config.toml
norm_place = "peri"
tie_word_embeddings = true
init_std_up = 0.0478
beta1 = 0.95
lr_head = 0.0109
warmup_steps = 340
decay_fraction = 0.915
dataset = "wikipedia_en"
Each number is 128 + 24 x the weight over its row's rms, rounded and kept within 0 to 255. Layers, rows and columns count from 0. The size above them is the row's rms in percent of the matrix's.

# layer 8 attention output (transposed), 256x224, rms 0.0628, rows 75-90, columns 0-223
size [106  99  99 110 100 103 110  92  98  98 105 102  99 104  96 103]
[[167 169 128 143 133 128 140 107  81 149 133 120 105 108 129 102 117 147 134 136 139  71  91 120 125 126  96  87 140 153  97 101 123 129 148 111 100 148 110 130 125 108 141 145 164 119 117 142  93  99 116 155 138 120  69 157 100 156 130 137 189 115 130 100 145 139  71 179 114  90 129 178 114 194 125 154 102 134 138 110 135  89 143 139 121 144  90  89  80 179 152 135  99  88 101 117 172 122 159 120 102 111 158 105 151 137  61 145 162 137 163 157 134 133 122 133 135 157  85 136 127 127 167 126 140 129  98 137 127 124 131 117 134 173 113 121 126 161 136 119 146 119 137 102 158 149  84 115 154 145 161 108 127  95 164 138 116 150 114 159 131 122 121 101 152 145 118 154 136 154 114 109 137 114 116 118 115 139 132 115 132 143 149 143 129 183 128 106 148 142 157 116 142 139 115 139 101  98 126 131 158 148 134  89 123 119 127 131  98 170 131 111 143 130 102 132 115 139 119 139 145 156 180 174]
 [161  98 105 148 110 134 106 120 135  91 142 120 133 124 186 130 108 111 109 103 148 124 142 152 108 141 113  62 126 136 151 104 168 137 102 162 113 216 118 109 122 119 126 134 150 147 147 121 134  98 143 107 113 156 105 112 138 104 152 105 166 110 148 132 159 168 137 153 133 105 120 141 140 107 124 108 132 137 108 133 133 177 144 137 120 115 122 157 144 169 115 101 125 116 146 154 138 126 171  98 131 143 119 118 117 148 114 170 132 136 116  83 132 100 122 156 169 115 152  88 146 130 148 154 149 118 127 128 128  94  80 139 117 137 157 102  90 115 133 145 109 103 116 136 141 139 107 126 127  91 140 117 127 126 117 137  97 108 151 143 167 134  95 141 107 155 143 118 108 120 171 105 152  85 152 153  84 110 170 115 132 136 134 153 127 104 119 152 124 111 103 125  96  72 122 122  96 124 116 126 145 100 149 128 105 136 141 134 109 139 153 133 112  94 126 112 155 163  95 134 109 171  10 126]
 [126 109 137  97 132  99 122 156 127 102 148 118 146 126 124 107  96 108 149 150 165 111 148 175 131 132 109 115 154 157 150 162 162  75 101 118 113 127 127 121 130  85 108 107 167  95 147  86 110 123 137 123 134 142 111 103 114 149  94  68 136 143 130 135 150 134 113 131 160  76 115 173 147 143 167 136 127 151 125  46 160 154 133 139 148 113 107 144 144 133 143 134 138 162 140 103 111 121 115  98 101 123 154  89 134 123 135  98 130 105 116 111 160 116 128 119 139 157 167 161 156 141 134 125 132 139 145 155 118 149 108 161 131  71 135 131 136 135 109 115 152 157 120 130 111 146 137 108  86 133 115 135 139  94 101  94 120 109 143 141 147  90 119 143 135 118 133 105 143 167 108 136 122 105 131 122 136 113 127  78 107 167 101 137  84 136  79 125  94 107 136 167 135 133 117 163 146  83 120  67 144 102 130  74 124 105 125 111 130 129  99 133 120 133  85  78 135  90 155 108 113 108 195 112]
 [108  93  99 151 160 122 142 110 125 121 134 134 152  97 140 115 117 124 128 155 148 167  94 117  94 121 114 127 130 114 116 140 159 136 152 193 107 120 109 137 192 114 173  90 157 115 151 114 151 151 109 146 129 110 112 127 119 115 168  73 127 110 116 143 159  90 135 114 150 124 131 144 132 111 111 118 140 108  77 120 110 123 110 133 147 146 153 100 159 135 157 114 106  95 135 113 137 141 169 158 126 101  97 143 141 125  85 148 119 140 111 177 157  97 154 106 101 109 125 132 108 128 130 130 170  94 129 162 105 133 173 145 113 139 125 113 132 112 128  97 127 149  96 129 159 180 172 127 171 111 168 113 108 105 160 122 122 172 115 130 127 115 146 128 128 149 135  94 148 130 103 125 112 119 140 146 140 105 129 151 130 160 112 155 117 158 132 106 133 113 115 124 139 141 129 125 144 157 185 176 148 137  76 138 111  86 145 103 151 163 134  90 152 123 148 119 108 113 131 147 137 140 225 179]
 [123 121 121 131 141 133 144 160 110 111 137 145  93 122 119 160 142 132 100 116 133 121 160 146 118 153 154 117 102 147 104 149 145 112 141 112 113 175  85 115 119 148 127 153 123 142 125  96 182 115 126 115 124 154 129  96 160 118  99 146 112 117  98 108 136  58 104 133 102 143 141 124  96 136 132 128 157 123 148 114 135 175 114 153 131 139  97 139 117 117 138 172 126 139 167  90 107 107 126  76 143 125 109 138 115 138 111 186 120 150 144 146 141 111 101 141 168 135 140 130 152 148 121  89 157 117 126 133 105 107 119 142 140 134 137 141  74 121 162 124 120 106 142 144 107 142 141 109 119 162 120 113 102 161 111 159 120 132 117 160 113 131 131 135 133 137 164 137 120  69 157 173 120 122 125 166 157 123 112 121 147 123 145 115 162 119 130 173 110 133 140  92 182 104 148 127 180 177 157 126 132 136 129 145 158 116 133 138 153 127 106 146 143 119 152 142 103 145 141 124 136 203   5 142]
 [126 150  94 133 164 162 171 165 138  84 158 153 130 135 109 119 134 106 114 142 126 184 130 106 142 127 135 122 110 141 114 133 164  74 155 137 157 117 102 131 112 145 116 112 105 163 109 126 136 158 168 114 120 122 113 126 143 180 118 132 131 170 141 147 127  86 132 166 108 134 150 106  84 137 139 148 142 157 148 110 124 128  93 120 141 112 109 150 118 125 122 150 179 135 132 128 108 103 101 112  69 101 189 111 175 178  91 106 113 129 151 114  92 134 124 122 154 136 144 135 141 151 120 113 152 111  94 162 107 169 127 123 125 147 117 168 132 138 137 128 133 123 129 119  94 140 169  80  93 152 114 162 170 132 115 122 120 137 156 138 114 124  87 100 119 113 167  98 169 103 158 112 115  98 159 126 178 102 103  87 114 103 143 122 156  86 149 130 161 125 132  95  99 173 142 168 125 110 117 114 114 142 126 123 142 149 171 139 118  86 146 147  91 109 111 126 167 142 142 118 129 104 154 118]
 [136  96 128 132 117 117 102 136 124 144 118 142 126 151 114 165 117 171  66 103 148 150 108 110 131 104 123 147 105 151 145 182  95 143 146 135 118 142 113 160 113 154 152 122 130 135 129 161 124 142 136 156 130 123 130 117 136 112 111 129 129 123 126 147 118 110 126 130  81 144 172 149 108 107 157 136 103 143 113 146 144 122 122 125 115 128 133  99 109 109 115 138 164 137 113 103 196 143 132 144 132  87  61 147 137 118 130 157 135 125 141 131 109 141 119  78 115 144 100 155 161  81 160 151 170 124  88 125 140  82 102  95 103 107 126  88 163 129 118  94 150 122 143 142  87 117 148 114 138 101 153  95  65 107 138 110 162  88 139 131  96 120  91 117 171  87  94 136 115 155 125 136  91 141 140 132 158 140 142 104 119 140 103  91  97 128  93 143 148  97 101 156 116 139 107 151 123 136  76  86 104 105 149 115 148 162 110 103 145 144 164 138 148 142 126 134 137 125 104 140 123 155  45 150]
 [166 122 151 111 126 131 105 144 138  91 112 104 123 160 147 107 112 158 112 108 157 109 131 109 130 128 110  97  83 160 139 125 140 103 106 138 117 116 161  95 124 136 148 118 140 131 109 102 160 123 133 148 142 119 150 117 153  96 120 112 158 147 127 118 108 102 126 163 127 150  95 120  92 105 141 131 142 103 171 152 189 141 107 128 146 140 131 129  92 159 131 165 136  94 109 153  77 141 126 150 120 134 182 174 121 102  82 115 164 142 129 135 105 147  84 194 132 179  84 104 118 158 114 108 121 134 100 143 132 120 154 139 142 118 163 134 151 132 144 135  95  78 135 132 146 137 165 138 144  95 135 110 146 146 159 168 104  95 126 117 138  95 147 105 137 135 168 141  87 130 159 132 121 118  90  80 176  97  71 138 116 122 111  93 159 118 129 157 160 115 148 156  85 117 153 112 125  84 112 144 111 138 139 129 114 106 120 103 106 127 102 138 100 167 106 121 118  98  93 126  95 122  93 112]
 [125 108  76 112 116 112 145 106 110 108 124 113 126 114 124 135  97 131 126 145 115 106 104 132  74 147 111 190 116 128 114 121 133  99 145 135 110 151 100 129 148 118 161  85 124 173 142 142 129 131 148  96 129 136 135 145 151 114 121 130 114 155 163 124 118 134 105 126 131 121  96 135 139 111 114  89 129 122 155 109 113 100 142 119 139  96  95 126 177 124 135 163 126 159 159 161 136 116  96 126 125  97 121 100  92 168 143 144  82 119 170 132 107 123  97 112 146 135 137  72 137 131 137 105 113 118 148 133 122 132 152 121 147 128 158 132 118 144 146 153  95 133  95 156 130 164 123 130 161 174 140 140  90 115 157  89 153 130  57 164 151 131 134 125 135 105 143 133 144 115 125 119  59 154 152 181  84 133 149 139  85 158 149 127 157 169 110 169 169 137 158 141 116 158 109 132 114 127 131 102 128 122  74 187 146 164 144 105 140 133 131  93 143 110 179 132 122 122 119 152  91 136 185 118]
 [134 146 153 136 106 146 126 183 175  90 128 125 138 157 164 139 129 138  99 141  72 132  78 114 119 193 139  98 173 155 118 136  86 142 142 151 146 132 136 118 141 122 105 135 146 111 160 115 136 142 133 154 108 137 169 120  98 102 132 163 139 188 102 116 100 117  97 125 144 146 157  92 137 135 132 138 151 134 122 117 126 149 127 143 113 140 173 143 119 141 174 124 136 136 111  96 135 116 192 124 143 118 138 137 158 119 168 126 115 161 117 118 146 147 103 143 100 138 131 130 154 109 127 113 138 154 141 122  95 132 139  92 128 127 131 133 143 166 131  99 147  98 110 112  68 170 143 104  99 139 111 148 155 128 132 107 111  82 142 155 150 121 138 126 171 103 132 116  91 152 170 140 163 162 117 113 159  98 108 135 127 134 110 130 127  94 111 126 107 132  59 121 120 105 140 158 146  85 172 155 101 118  96 117 105 154 125 147  98 126 171 145 102 128 143  98 132 118  89  90 162 155 162 159]
 [143 111 118 153 139 122 124 117 124  98 160 131 168 131 112 162 143 101  95 137  99 114 146 157 115 123 114 100 170 148 176 145  92 105  96 114  94  95 135  99 131 116  90  78 122 120 135 142 159 117 161  76 139 115 113 113 134  91 117 171 125 113 141 132 119 162 151 110 114 125  92 128 169 136  99 118 135 172 134 145 130 142 176  80 135 111 138 121 142 109  86 178 116  98 103 169  93 133 153 137 133 133 149 104 107 138 120  86 122 136  90 105 115 158 139 150 132 126 130 124 116 149 109  97 106 109  67 133 144  78 113 116 125  90 138 126 135 153 119 178 174 124 144 136 101 147 121 125 128 115 115 155  98 145 116 132 171 134 102 125 141 154 146 138 128 146 141 128 108 173 140 105 175 132 122 134 124 116 158 128  92 129 115 134 162 152 125 152 117 124 134 130  94  97 103 129 111 115 144 141 166 140 115 143 105 177 170 102 153 152 125 170 141 138 137 135 173  99 127 160  84 133 197 152]
 [109 116 190 144 135 103  63 113 116  76 126 120 115 149 146 112 127 124 115  77 140 161 147  73 116 175 145 123 117 126 109 131 127 147 168 153 138 137  79 172 121 167 150 145  95 141 101 152 137 145 127 129 101 118 148 142 151 121 126 135 132 168 149 142  72 133 124 149 134 126 134 109 140 116 148 154 149  98 160 108 145  87 125 124 110 180 122 123 112 163 144 131 121 155 116 146 105 122 139 127 137 127  77 114 115 115  97 129  94  98  66 135 142 129 138 111 119 131 113 129 115 125 122  97 146 122 128 167 133 141 117 144 169 124 125 123 117  93  78 115 103  71 145 157 131  99 163  66 130 105 119 114 122 119 131  96  92 158 136 109 119 144 168 132  89 103 129 113  93 104 150 119 115 138 148 129 167 143 127 146 119 153 104 110 113 149 135 115 146 126 132 101 136 107  94 110 127 150 165 144 119 111 124 126 115 137  87 133 133 147 149 117 125 121 121 135 142 136 151 159 103 134  20 155]
 [115 142 160 114 143 115 167 161  74 126 125 129 142 144 127 153 121 171 165 162 151 134 108 145  98 122 152 139 126 113 130 124 123  98 156 126  93 156 145 110 126 140 137 161 101  92 158  98 130 153  84 145 136 135 123  78 133 138 130  94 214 154  78 176 137 100 103  95 124 134 121 162 126 104 106 126  99 113 126 146 148 111 134 145 130 127 111 137 128 132 167  96 145 134 117  99 117 125 164 114  94 117 116 147 116 120 150 126 135  98 134 157 146 102 116 143 129 183 113 149 142  90 168 114 174 107 119 153 135 124 115 105 149 117 130 158 164 104 122 110 106  91 102 108 109 128 149 127 136 145 143 129 121 132 134 145 178 105 141  94 151  99 142 128 118 119 135 177 102  92 128 136 162 108 164 197 134 139 111 183 135 159  84 133 122 115 174 102 139 122 148 106 120 152 139 159 121 110 137 107 130 131 137 113 103  82  98 125 157 169 137 143 121 117 130  86 114 171 145 136 131  96  88 144]
 [149 170 102  91 134 109 136 113 163 109  73 115 151 109 126  98 104 118 140 119 111 117 145 129 168 134  82 107 145  91  94 113  90 120 124 131 190  91 147 135 125 158 102 121 107  87 123 124 138 145 128 163  81 101 146 108 155  96 123 148 136 119 165 118  96 147 107 126 125 146 139 111  86 130 120 109 162 130 110 120 138 116 142 126 158 116 114 119 115 105  51 131  55 100 132 122 110 168 127 132 148 114 122 139 120 142  80 182  94 126 132 164 141 107 111 132 157 150 142 127 133 164 127  86 129 135 131 156 141 160 145 118 117 156 118 118 138 122 149 138 143 127 131 140 102 117 151 146 151 103 102 152  81 146 127 138 131 138 124 115 105 108 132 116 126 108  88 135 126 128 136 135 113 144 129 116 198 145 111 148 146 163 118 131 176 144 128 142 147 142 154 159 147 114 141 182 174 119 125 133 131 149 139 146 103 127 169 113 113 126 154  79 118 140 179 171 156 114 104  84 149 115  78 136]
 [109 161 138  92 179 149  95  94  94 143 124 174 151 108 118 105 124 145 174  97 108  81 123 163  89 106 139  93  73 153 138 157 126 127 128  92 118 123 130 176 107 111 118 122 124 119 110 101  95 127  93 141 134 100 141 127 112 101 161 154 140 109 122 156 155 127 148 109 163 153 123 158 124 101  86 131 149 147 136 202 101  93 150 131 105 142  94 121 125 110 120 153 155 111 114 111 162 104 105 119 123 113 110 160 109 121 144 106 151 143 128 156 105 114 133 131  99 145  99 152 140 146 118 130 126 123 163 114 180 156 118 169 132 103 149  89 154 123 174 142 119 146 106 116 158  71 162 117 149 155 101 108 120 104 157 146 157 129 112 161 133 145 132 105 105 157  97  86 134 134 126 153 159 125 127 161 123 136 139 162 151 148  89 152 173 129 140  73 119 120 152 109 113 139 112 162 109 141  89 127 117 109 147 122 131 125 106 151 125 147 100 120 121 116 144 167 113 116 136 181 145 144 104 133]
 [119 104 135 109 153  79 125 156 149 112 110 107 146 125 131 146 135 122 136 147 110 191 118 119  71  79 140 122 138 114 179 146 137 145 137 194 100 113 133 139 146 115 119 118 156 134 156 121 136 126 154 129 145 111 126 161 124 120  88  90 152 120 143 132 144 141 144 143 122 111 121 131 130 103 184 118 110 121 109 120 196 110 122 115 116 130 140 140 130 140 206  92  98 101 150  99 121 131 172 130 134 105 144 121 103  96 120 146 103 122  96  98 159 131 137 132  97 115 121 159 152 158 157  95 125 125  91  76 111 141  88 102 108 150 114 160 120 140 119 131 119 143  75  71 103 142 110  98 111  83 129 141 146 137 134  99 121  89 146 151 133 101 150 129 149 112 151  83 137 101 122 158 135 147 148 105 128 109 110 128 123 155 136 100  72 145 125 118 101 110  99 130 107 155 124 101 147  82 165 141 140  95 105 132  66 121 126 112 129 155 106 117 112 140  90  93 122 100 126 131 100 120 141 138]]
# layer 8 attention value, 256x224, rms 0.0653, rows 76-90, columns 0-223
size [100  98 107  99 105 105  91 100  98 107 103  97 104  99 101]
[[145 131 148 173 116 143 131 112 138  96 108 158 113 110 159 128 110  89 127 133 101 136 122 130 128 134 131 128 129 109 118 127 131  77 158 166 138 139 117 106 136  93 129 103  98 124 162  87 124 123 124  91  72  97  73 118 101 128 154 122 135 117 118 145 103 121  96 122 123 102 148 108 175 109 124 130  92 161 120 150 100 137 172 124  95 114 108  95 108 137 171  88 174 133 110 148  98 127 159 165 154 151 101 130 108 104 104 140 135  98 114 145 127 142 132 112 147 174  94 118 133 158 140 132 149  63 141 104  85 105 135 130 132 112 152  63 166 122 129 150 127 141 148 109 130 152 159 102 124 124 153 119 102  92  90 136 136 126  86 165 125 131  85 164 138 156 133 126 109 122 123 129 127 123 148 179 124 146 151 148 145 105  81 145 136 138 104 116 107 105 111 109 137 127 153 107  64 138  58 108 148 139 136 111 127 143 138 142 162 163 127 180 111 146 127  99 127 123 139 164 108 134 110  99]
 [ 97 135 104 116 129 119 101 101 108 151  79 132 117 100 106 142 115 154 148  99 116 132 146  95 139 117 186 145 139 103 125 134  95 120 189  84 130 147 111 118 139 139 116 169 147 139 160 111 113 123 105 116 102 136 153 114 103 114 148 128 138 156  96  93 137 113 115 113 113 116 134 159 143 108 120 120  97 130 119 172 132 125 144 116 128 147 102 109  98 142 107 146 120 108 136 118 139 131 156  73 111 104 120 144 161 143 112 110 154  82 151 100 100 169 116 165 146 114 154 159 115 127 126 127 211 131 116 123 105 135  96 130 137 154 111 125 119  87 122 124 129 129 134 128 181 172 118 130 106 113 133  71 133 138 105 147 115 137 177 164 116 171 163  89 158 134 135  80 151 136 122 110 100 127 133 159 114 115 148 139 176 148 116 177 129 138 114 150  72 117 126 156 142 147 114 136  96 129 161  81  84 138 160 135 137 135 138  93  94 172  94 133 153 104 144 120 105 109  88  89 139 135 139 141]
 [130 174 111  98 142 145 135 152 149 109 200 156 130 127 178 114 104 134 133 121 119 124 146 113 154 122 152 151 132 125 154 109 154 111 114 177 155 139 142 139 130 112 129  63 131 167 109 120 123 114 107 142 132 148 100 114 105 134 183 111 105 131  91 163 101  95  81 131 143 146 150 137 125 115 104 132 160 138 124 109 142 151 121 151 127 114 175 121 117 127 122 118 124  85 181  68 151 103 119 122 131 112 112 138 131 110 134 153 102 146 104 145 136  83 140 151 110 116 164 166 103 100 141 140 157 147 136 128 134 162 121 105 141  88 143 143 156 142 180  85 128  96 152 112 115 132 145 107 132  97 122 123 155  80 161 112  91 119 165 163 132 126 116 152 125 125 132 139 127 139 125  84 126 152 133 166 130 116 107 135 146 186 108 107 143 131  65 120 116  62 133 163 134 111 101 120 149 115 134 137 173 106 118 123 172 103 172 103  79 108 137 133 149 130  94 118 126 118 116 133 132 145 143 142]
 [135 136 103 125 167 155 139 126  87 112 120 128  86 114 160 116  97 134 110 113 130 131 139 136  89 138 157 150 121 121 116 153 194 117 151 143 126 151  95 126 172 102 123 135 155 144 129 102 176 147  91 125  58 108 131 108 137 106 103 160 133 120 160 130 176 131 124 106 141 107 114 171  94 143 123 145 133 136 195 122 140 114 108  96 155 129 120 116 125 126 112 123 117 136 121  98 132 111 146  75 131 162 159 121 112 118 112 166 112 101 135 135 142 108 115  82 173 129 141 116 140 101 117 128 115 124 142 159 133 136 140 124  46 169 136 126 136 126 149 137 132 124  82 122 124 145 154 103 111 148 137 136  95  85 126 113 158 130  99 148 147 138 119 161 163 128  98  94 158 103 167 159 115 146 151 137 123 130 111 113  87 141 112 110 133 117 129 137 140 141 112 106 126 131 145 119 103 128  89 114 120 129 115 177 157 104 110 148 174  61 121 162  98 125 146 121 104 137 153 112 109 186  84  90]
 [122  98  79 150 131 119 131 104 126 139  85 132 137 123 105 132 168 174 127  79 116 140 151 134 117 108 132 113 129 125 100 138 131 121 197  93 129 106 131 120  95 146 152 163 102  99 151 115 162 143 131 136 102 156 122 104 175  75 126 178 149  81 166  92 170 114 130 142 125 107 130 123 113 133  89  62 154 142 143 131 118 144 122 115 118 134 124 126 112  77 135 161 106 128 173 101 142  91 116 140 128 160 138  94 113 114 110 160 132  95 117 125 156 141 126 122 158 160 101 151 145 143  86 147 161 131 118 124 126 116 134  84  98 136 157 145 126 103 127  83 128 140  66 126 115 133 154 166 152 126 103 118 128 152 115 133 141 141 134 148 114 140 140 118 112  98 173  91 104  93 138  87  92 103 135 135 141  71 148 126 131 123 142 111 162 139 152 138 152 133 132 151 123 153 145 106  77 135 141 134 104 125 130 132 152 134  99  99 126 100 117  65 135  97 175 111 136 140 144 111 133 113 150 102]
 [118 124 110 130 140 103 149 135 153 131 122  82 120 134 147 151 176  85 131 143 151 111 131 118 170 126 150  96 112 180 140  97 138 130 159 102 122 151 132 160  82 165  90 120 124 140 182 123 125 140 118 128 166 167 105 119  75 141 140 101 115 129 134 123 124 115  81 133 115 134  99 122  89 166 109 135 172 160 150 114 132 142 132  95 111 155 135 151 143 140 124  67 125 122 111 116 169 123 137 120 135 127 140 133 134 124 132 128 139  90 116 124 103 135 140 154 195 143 150 151 114 104 161  78 101 125  83 130  94 109 152 143 120 136 145  61 120 134 132 137 128 138 151 155 130 120 105 123 165 151  67 113 154 115 136 133 151 130 109 116 118 123 150  67 182 133 105 175 155 139 146 115 116 112 113 122 123 142 109 128 110 152 175  97 129 120  88 113 179 119 105 117 163 117 150 146 139 132  95 143 122 142  99 169 118 114 105 114  92 165 121 135  87 170 146 144 120 128 155 131 103 111 106 116]
 [132 131 103 128 105  95 146 113 126 106 112  82 130 157 116 124 101 112 110 151  81 127  90 175 109 137 124 135 147 170 119 154 151 114 130 135 126 119 155 109 135  99 114 117 114 141  95  95 168  95 120 149 107 134 159 116 105 123 150 155  87 116  78 165 134 166 115 140 161 115 151 156 114 115 131 104 148 162  90 124 143 115 106 199 117 149 127 134  97  53  95 139 120 159 136 112 130 143 118 121 174 130 114 120 123 122 132 143 138 106 136 153 167 120 134 103 120 169 138 119  86 141 148  99 115 112 159 128 110  86 113 135 141 153  80 165 124 128  80 105 128 180 143 122 136 105 131 134 162 119 168 126 112 148 153 148 101 119 152 128 131 124 160 112 154  92 129  97 117  76  95 129  85 130 123 111 171 136 175 115 154 150 140 125 150 102 174 151 130 119 105 125 146 124 118 119  94 141 136 111 134 121 126 133 134 136  91 155 150 148 118 158 113 116 149  89 181 115 191 113 123 140 143 115]
 [112 129  71 148 106 166 123 169 124 127 174 172 123 113 139 125 127 110 111 110 122 130 112 139 120 132 123 146 114 178 117 122 117 113 103 121 124 125  80 133 104 143 149  59 103 149 155 118 119 116 145 122  82 144 154 150 197 127 146 131 101 134 184 180 150 170 160 137 129 141 128 144 140 154 137 118 121 127 113 114 109 130 147 152 129 127 121  73 124 150 150 115 135 113 152 158  88 162 133  94 126 102 137  70 115 129  88 137 105 170 128  99 147 120 125 123 148 147 145  81 139 132 175 110 140 145 129 111  55 106 138 104 104  94 105 122 165 142 123 114 132  67 136 155 119 150 148 127 145 160  80 121 115 122 111 121 122 138  96 145 132 114 137 115 158 116 122 140  73 127 126 115 111 152 163 159 149 141 146 101 157 136 139 143 109 133  93 121 146 155 130 138 136  88  84 136 118 130 101 133 138 133 124 152 129 113 177 116 108 118 127  93 177 107 149 120  93 137 106 123 118 133 162 155]
 [117 104 175 133 105 103 148 146 132 147 113 115 119 162 119 105 134 137 145 120  98 131 119 179  93 101 188  84 122  76 113 138 139 113 121  98 117 121 145 139 113 121  75 161 118 113 132 119 133 122 114 124 110 160  86  84 162 131 139 133 112 135 113 114 129 123 165 120 149 139 124 103 119 133 115 116 172 110 109 138 110 153 101  59 123 150 169 115 111 118 137 138 147 142 129  80  91 136 120 147 161 152 107 107 170  97 124 107 146 103 136 134 142  86 133 139 142  95 137 143 117  74  97 174 102 137 120 144 129  86 172 117 118 161 101  84 133 129 130 153 127 144 104 115 154 153 151 110 118  60 127 126 148 146 115 141  86 118 125 114 151 148 172 133 180 154 122 114  86 159 154 147  91 113 116 112 137 127 105 162 139 139 152 118 140 100 132 129 130 143 131 138 121 121 137 135 171 126 178 137  98 130 107 114 112 118  67 154 170 137 117 119 105 161 131 108  90 111 109 158 175 136 141 131]
 [138 132 143 192 131 134  92 175 147 140 156 164 143 118 120 147 119 155 122 115 133  88 112 142  78 160 108 118 135 104 134 151 123 136  51 130 122 105 104 135 111 122 135 116 117 149 136 159  93  90 155  63 119 156 160 133  85 131 166 166 124 139 132 134 109 140 161 147 101 128 142 118 167 190 121 111  71 118 110 111 157 132 153 121 134 120 146 166 149 121 109 159 168 125 126  96 132 152 129 146 119 112 125 133 105 118  78 113 118 155 140 124 127 124 135  91 162 169  92 117 112  89  99  96 138 147 127 130  94  90 140 159 153 146 100 109 135 100  92 129 129 145 108 158 116 138 142 136 150 113 136 123  92 123 124 122 155 111 127 188 153 108 151 108 101 172 127 156 161 108 111 113 139 151 158 124 131 115 157 112 150 170 102 168 125 139 165 119 144 146 117 122 108 104  98 110 116 120 135 138 133 135 104 178  81 140 130 106 165 164 137 166 139 144 150 108 151 122 127 114 101 118 139 108]
 [133 141 134  88 106 142 109 183 121 127 128 144 132 139 139 112 104 178 123 103 128 142  92 132 134 138 121 143 139 114 136 113 121  94 141 130 159 113 141 180 100 134 104 151 133 111 125  95 120 154 102 149 146 127 131 142 120 192 115 101 131 131 137 218 131 183 154 126  99  96 146 124 158 119  96 116 188 141 153  79 149 131  60  94 143 148 170 107 160  95 110  97 105 108 124 108 163 168 134 185 130 143 113 133 107 121 114 156 137  90 102 127 143  79 116 117 107 148 130 160 136 122 132  86 120 111 136 116 141  86 137 161 113 117 163 118 123 150 150 111 130 117 133 121 121 166 149 129 145 124 131 133 149 166 114 115 103 143 118 117 106 138 133 119  89  98 121 131 105 141 109 166 130  97 125 138 120 107  77 142 108 165 147 119 113 108 129 137 143 131 117  90 117 123 137 141  89 136 103  68 142  87 137 133 173 114 135 127 142 157 108 143 132 123 112  96  95 120 183 111 146 135 111 144]
 [125 144 127 104 113 109 163 101 150 118 112 126 149 156 133 138 158 156 105 101 114 148 114 144 179 131 150 151 122 106 120 115 164 125 173 143 115 149 140 131 134 135 102 141 172  71 154  45 128 135 122 148 134 145 121 135 110 113 121 104 119 125  78  89 100 149 113 132 154 130 148 166  99 115 133 167 106 111 197  94 128 133 127 107 130 131 154 160 140 138  83  76 135 112 114 103 125 153 136  94 103 124 114 111 193 104 124 132 136 142 145 115 127 106 146 131 158  91 169 142 122 103 138 123 155 105 100 137 124 129  69  98 163 105  82 110 136 143 100  94 125 110 106  83 155 141 140 129  98 105 106 137 121 132 124 141 149 119 127 130 129 132 129 140 119 157  98 181 141 108 111 132 149 157 126 161 129 134 145 112 154 105 111 109 118 103  98  89 117 127 157 132 148 183 133 130 109 131 151  90 153 108 138  91 118 119 103 130 136 131 124  85 130 142  81 120 122 155 152 119  94 188 127  96]
 [141 161  76  85 113 137 114 145  84 106 113 114 152 132 123  87  77 116 117 132 127 101 112 177 124 114 103 152 113  92 154 112  99  90  91 106 111 106 181 115 120 125 114 118 121 136 147 147 140 155 120 132  97 120 136 122 198 141 158 167 123 133 118 139 148 121 106 135 114 138  81 123 123  91 138 117 189 105 131 129 143 133 109 134 135 105 148 142 178 119 101 137 108 128 117 132 177 115 112 153 152 161 144 136  96 114 132 128 132 153 132 144 146 141 126 146 170 131 137  97 145 122  94 113 127 190 139 165 119 162 125 106 173 171 140 149 164 133 155 157 128 114 142 186 123 145 103 143 172 115 148 132 134 133  83 129 126 123 120  99 135 111 140 142 134 161 129 144 177  93  99 106 156 142 144 103 153  87 123 131 131 154 150 143 164 107 120 132 169 117 134 110 159  61 139 140 150 130 117 164 135 139 140 118 109 114 132 117 166  97 119 146  86 114 179 167 122 115 128 114 137 142 110 128]
 [132 165 165  97 135 120 129 106 147 113 187 133 152 121 111 115 164 130 150 167 120  93 139 115 171 107  88 108  71 143 170 101 132 150 144 126 124 143  97 136 105 141 108  92 169 125 107  86 123 141 152 132 169 102 170 132 141 126 144 144 154 115 134 113 125 166 165 113 146 128 118 120 104 130 148 119 111  95 172 119 123 113 126 132 138 156  98 139  85 180 105  83  97 115 145 116 181 175 143 101 112 118 121 113 132 143 131 112 147 162 122 132 126 120 141 102 121 134 136 113 111 143 111 101 118 136 121 114 169 152 116 123 164  93 142  99 136 138 144 105 129 113 136 114 108  68 141 133  98 124 143 167 110  91 143 146 139 131 140 168 159 125 143 141 139 140 150 116 170 120 109 155 146 166 105 135 126 145  65 126 154  98  74 173 101 123 131  91 166 159 117 125 123  90 146 132 138 131 159 140 140 155 105 116 116 167 140 163 107 125 159 115  66 101 123 175 131 147 126 119 106 147 119 144]
 [ 86 125 135 138 131 117 130 127 162 127 116 134 124 149 100 120 142 129 124 120 100 154 133 120 126 147 212 143 132 106 155 158 107 133 157 164 176 104 112 136  93 161 118 127 113 143 113 118 111 137  98 151 143 163  99  96 105 124 155  84 153 139 116 131  88 126 101 146 125 174 154 125 129 135 173 155 127 115 112 147 139 173 149 120 144 133 163 142 159 124 163 137 126 119 143  96 129 128 134 144 124 101  89 147 134 115 147 146 136 132 128 168 146 134 138 155  92  67 162 125 112 142 140 102  90 124 128 102  99 114 115 108  88 144  98 146 114 123 130 138 126 138 110  90 136 177 101  94 105  86 148 106 147 153 138 140 107 123 166 200  83 159 105  99 115 124 147  79 113 128 128 150  85 131 166 126 150 113 134 165 140 169 107 140 162 137  91 101 107 131 125 149 101 174 102 131 166 135 166 101 123 104 140 111 143  91 149 107 128 180 132 141 141 161 158  95 129 148 123 120 114 143 110 130]]